Part of a small language model's weights: vocabulary 8192, learned positions.
Each number is 50 + 12 x the weight over its row's rms, rounded and kept within 0 to 99. Layers, rows and columns count from 0. The size before them is the row's rms in percent of the matrix's.

# layer 7 MLP up, 768x192, rms 0.16, rows 749-767, columns 64-95
100:41 51 64 57 60 52 60 35 19 41 53 40 51 57 49 34 50 49 59 45 50 49 60 34 43 57 49 50 32 40 46 48
102:44 48 34 33 46 46 38 35 42 47 69 54 74 20 61 50 49 38 50 45 32 75 49 63 27 55 63 48 79 64 43 77
108:47 66 25 27 70 42 58 61 77 60 44 53 43 40 47 46 61 29 64 29 55 56 49 43 34 57 56 59 76 54 49 27
095:46 56 49 66 38 49 66 59 45 26 39 66 53 46 61 61 46 68 38 30 54 61 43 53 39 45 52 27 47 40 46 55
102:61 45 52 37 37 56 52 60 61 51 66 67 56 22 52 64 59 31 54 62 72 55 75 59 57 30 61 57 57 51 28 62
090:61 64 60 57 66 40 40 55 52 39 39 49 59 53 27 52 44 68 33 35 45 30 35 64 29 58 19 37 50 29 57 84
102:52 44 32 33 40 59 79 52 47 56 88 56 51 58 31 59 50 44 43 47 80 61 53 54 53 51 60 63 56 70 48 46
097:46 49 52 34 50 47 59 51 54 24 46 50 34 38 37 49 59 40 59 60 35 38 32 60 61 29 53 43 50 40 43 63
108:23 69 48 47 64 56 79 37 56 67 57 46 44 49 34 22 56 39 54 54 44 51 35 52 28 63 55 49 54 50 49 71
103:34 78 44 48 61 51 48 48 42 35 66 71 33 33 46 54 75 61 50 32 50 52 49 58 39 30 62 50 45 49 54 40
103:57 43 47 60 46 46 30 45 60 59 68 24 57 57 34 50 41 68 44 56 59 49 54 42 51 62 58 54 57 53 35 46
102:60 49 46 68 37 44 66 64 49 49 46 72 41 57 74 54 53 46 69 55 65 56 72 53 62 34 61 54 59 64 51 42
098:66 66 26 48 65 27 71 56 45 54 29 66 52 47 50 48 43 43 54 76 64 67 77 62 35 62 43 39 47 34 53 61
084:55 64 47 30 48 46 62 49 56 42 29 40 30 59 28 46 32 65 31 43 63 52 35 56 29 31 36 33 43 40 42 50
093:63 60 29 62 66 43 51 35 53 56 54 41 63 40 35 56 62 47 29 46 59 56 45 54 59 45 61 53 65 48 47 64
100:39 22 48 54 60 52 53 47 55 52 50 72 44 51 57 52 74 67 42 44 57 71 51 82 64 58 62 51 50 69 58 46
105:46 64 71 43 46 47 39 45 33 34 57 77 54 43 40 53 72 38 27 46 73 49 60 56 74 68 52 70 53 54 35 39
104:59 71 58 36 64 43 53 52 51 42 61 39 45 27 48 62 60 69 59 40 64 42 55 55 26 65 38 45 58 45 47 37
094:63 37 50 48 48 58 53 58 48 33 39 51 52 52 45 54 57 47 61 45 40 46 41 38 60 19 40 61 67 39 48 32
# layer 7 MLP down (transposed), 768x192, rms 0.161, rows 749-767, columns 64-95
094:37 41 51 42 51 40 48 52 76 56 56 33 61 32 63 44 59 40 59 67 49 43 39 64 49 31 43 37 59 55 51 32
099:54 81 49 50 78 44 23 45 37 77 47 55 63 73 22 45 38 30 61 53 50 65 46 52 48 62 43 70 72 35 48 42
106:62 49 54 53 48 46 39 35 40 41 62 37 60 46 48 50 67 64 48 49 68 48 83 48 49 61 41 57 52 39 50 59
097:47 50 68 40 70 28 48 56 47 59 29 33 55 46 61 62 37 50 66 55 58 39 66 51 43 29 46 33 60 55 43 56
119:46 53 36 29 33 33 49 47 30 55 89 46 63 47 30 53 42 56 59 66 44 54 48 64 52 39 63 67 61 51 55 49
107:56 58 58 59 59 53 53 42 55 34 41 56 60 55 55 52 63 41 43 71 61 65 51 58 50 44 76 51 55 36 62 45
104:38 44 62 61 41 52 68 60 48 59 43 45 43 65 51 42 44 40 71 61 74 44 45 21 63 36 65 63 61 61 48 36
097:43 44 61 58 49 56 57 34 28 83 55 58 42 49 60 36 49 53 45 26 60 47 62 57 40 71 46 39 75 53 51 34
106:83 55 47 74 58 46 45 26 44 49 28 60 54 50 44 57 36 44 60 38 74 34 64 45 47 54 46 49 43 34 49 48
099:35 69 40 28 44 54 58 51 29 50 46 63 48 63 49 45 31 81 48 46 63 60 31 54 44 73 43 53 71 45 56 50
106:42 38 36 59 57 47 46 60 50 46 64 88 46 57 28 37 43 36 52 43 40 71 32 48 57 28 56 65 51 57 65 69
101:42 55 38 69 51 53 55 46 49 63 63 60 55 58 38 39 29 42 56 45 50 44 42 40 55 29 60 56 45 47 47 68
100:41 17 68 49 37 71 56 64 43 38 54 41 46 60 48 62 45 67 29 62 46 37 61 38 81 61 57 86 44 49 39 45
089:56 40 22 43 55 33 37 42 58 60 41 45 60 44 34 37 44 61 72 51 59 74 53 58 58 57 26 53 58 50 60 48
107:54 58 64 54 50 45 63 56 60 40 69 57 56 51 54 70 34 55 52 63 45 34 53 55 44 48 37 41 47 53 72 54
092:46 44 48 62 35 42 37 51 64 11 55 82 58 73 40 58 60 70 52 47 46 48 49 47 75 58 37 61 57 56 42 55
107:40 42 31 35 49 40 53 39 53 64 34 55 48 41 32 50 63 36 58 56 57 51 57 51 53 46 47 45 60 34 28 64
107:54 51 53 36 60 59 31 57 32 51 48 45 59 60 72 67 18 56 64 51 66 53 59 57 56 40 50 54 39 47 33 47
103:43 53 35 52 53 36 67 57 38 73 49 37 42 50 72 49 67 55 63 68 51 58 52 51 43 50 32 45 70 44 49 67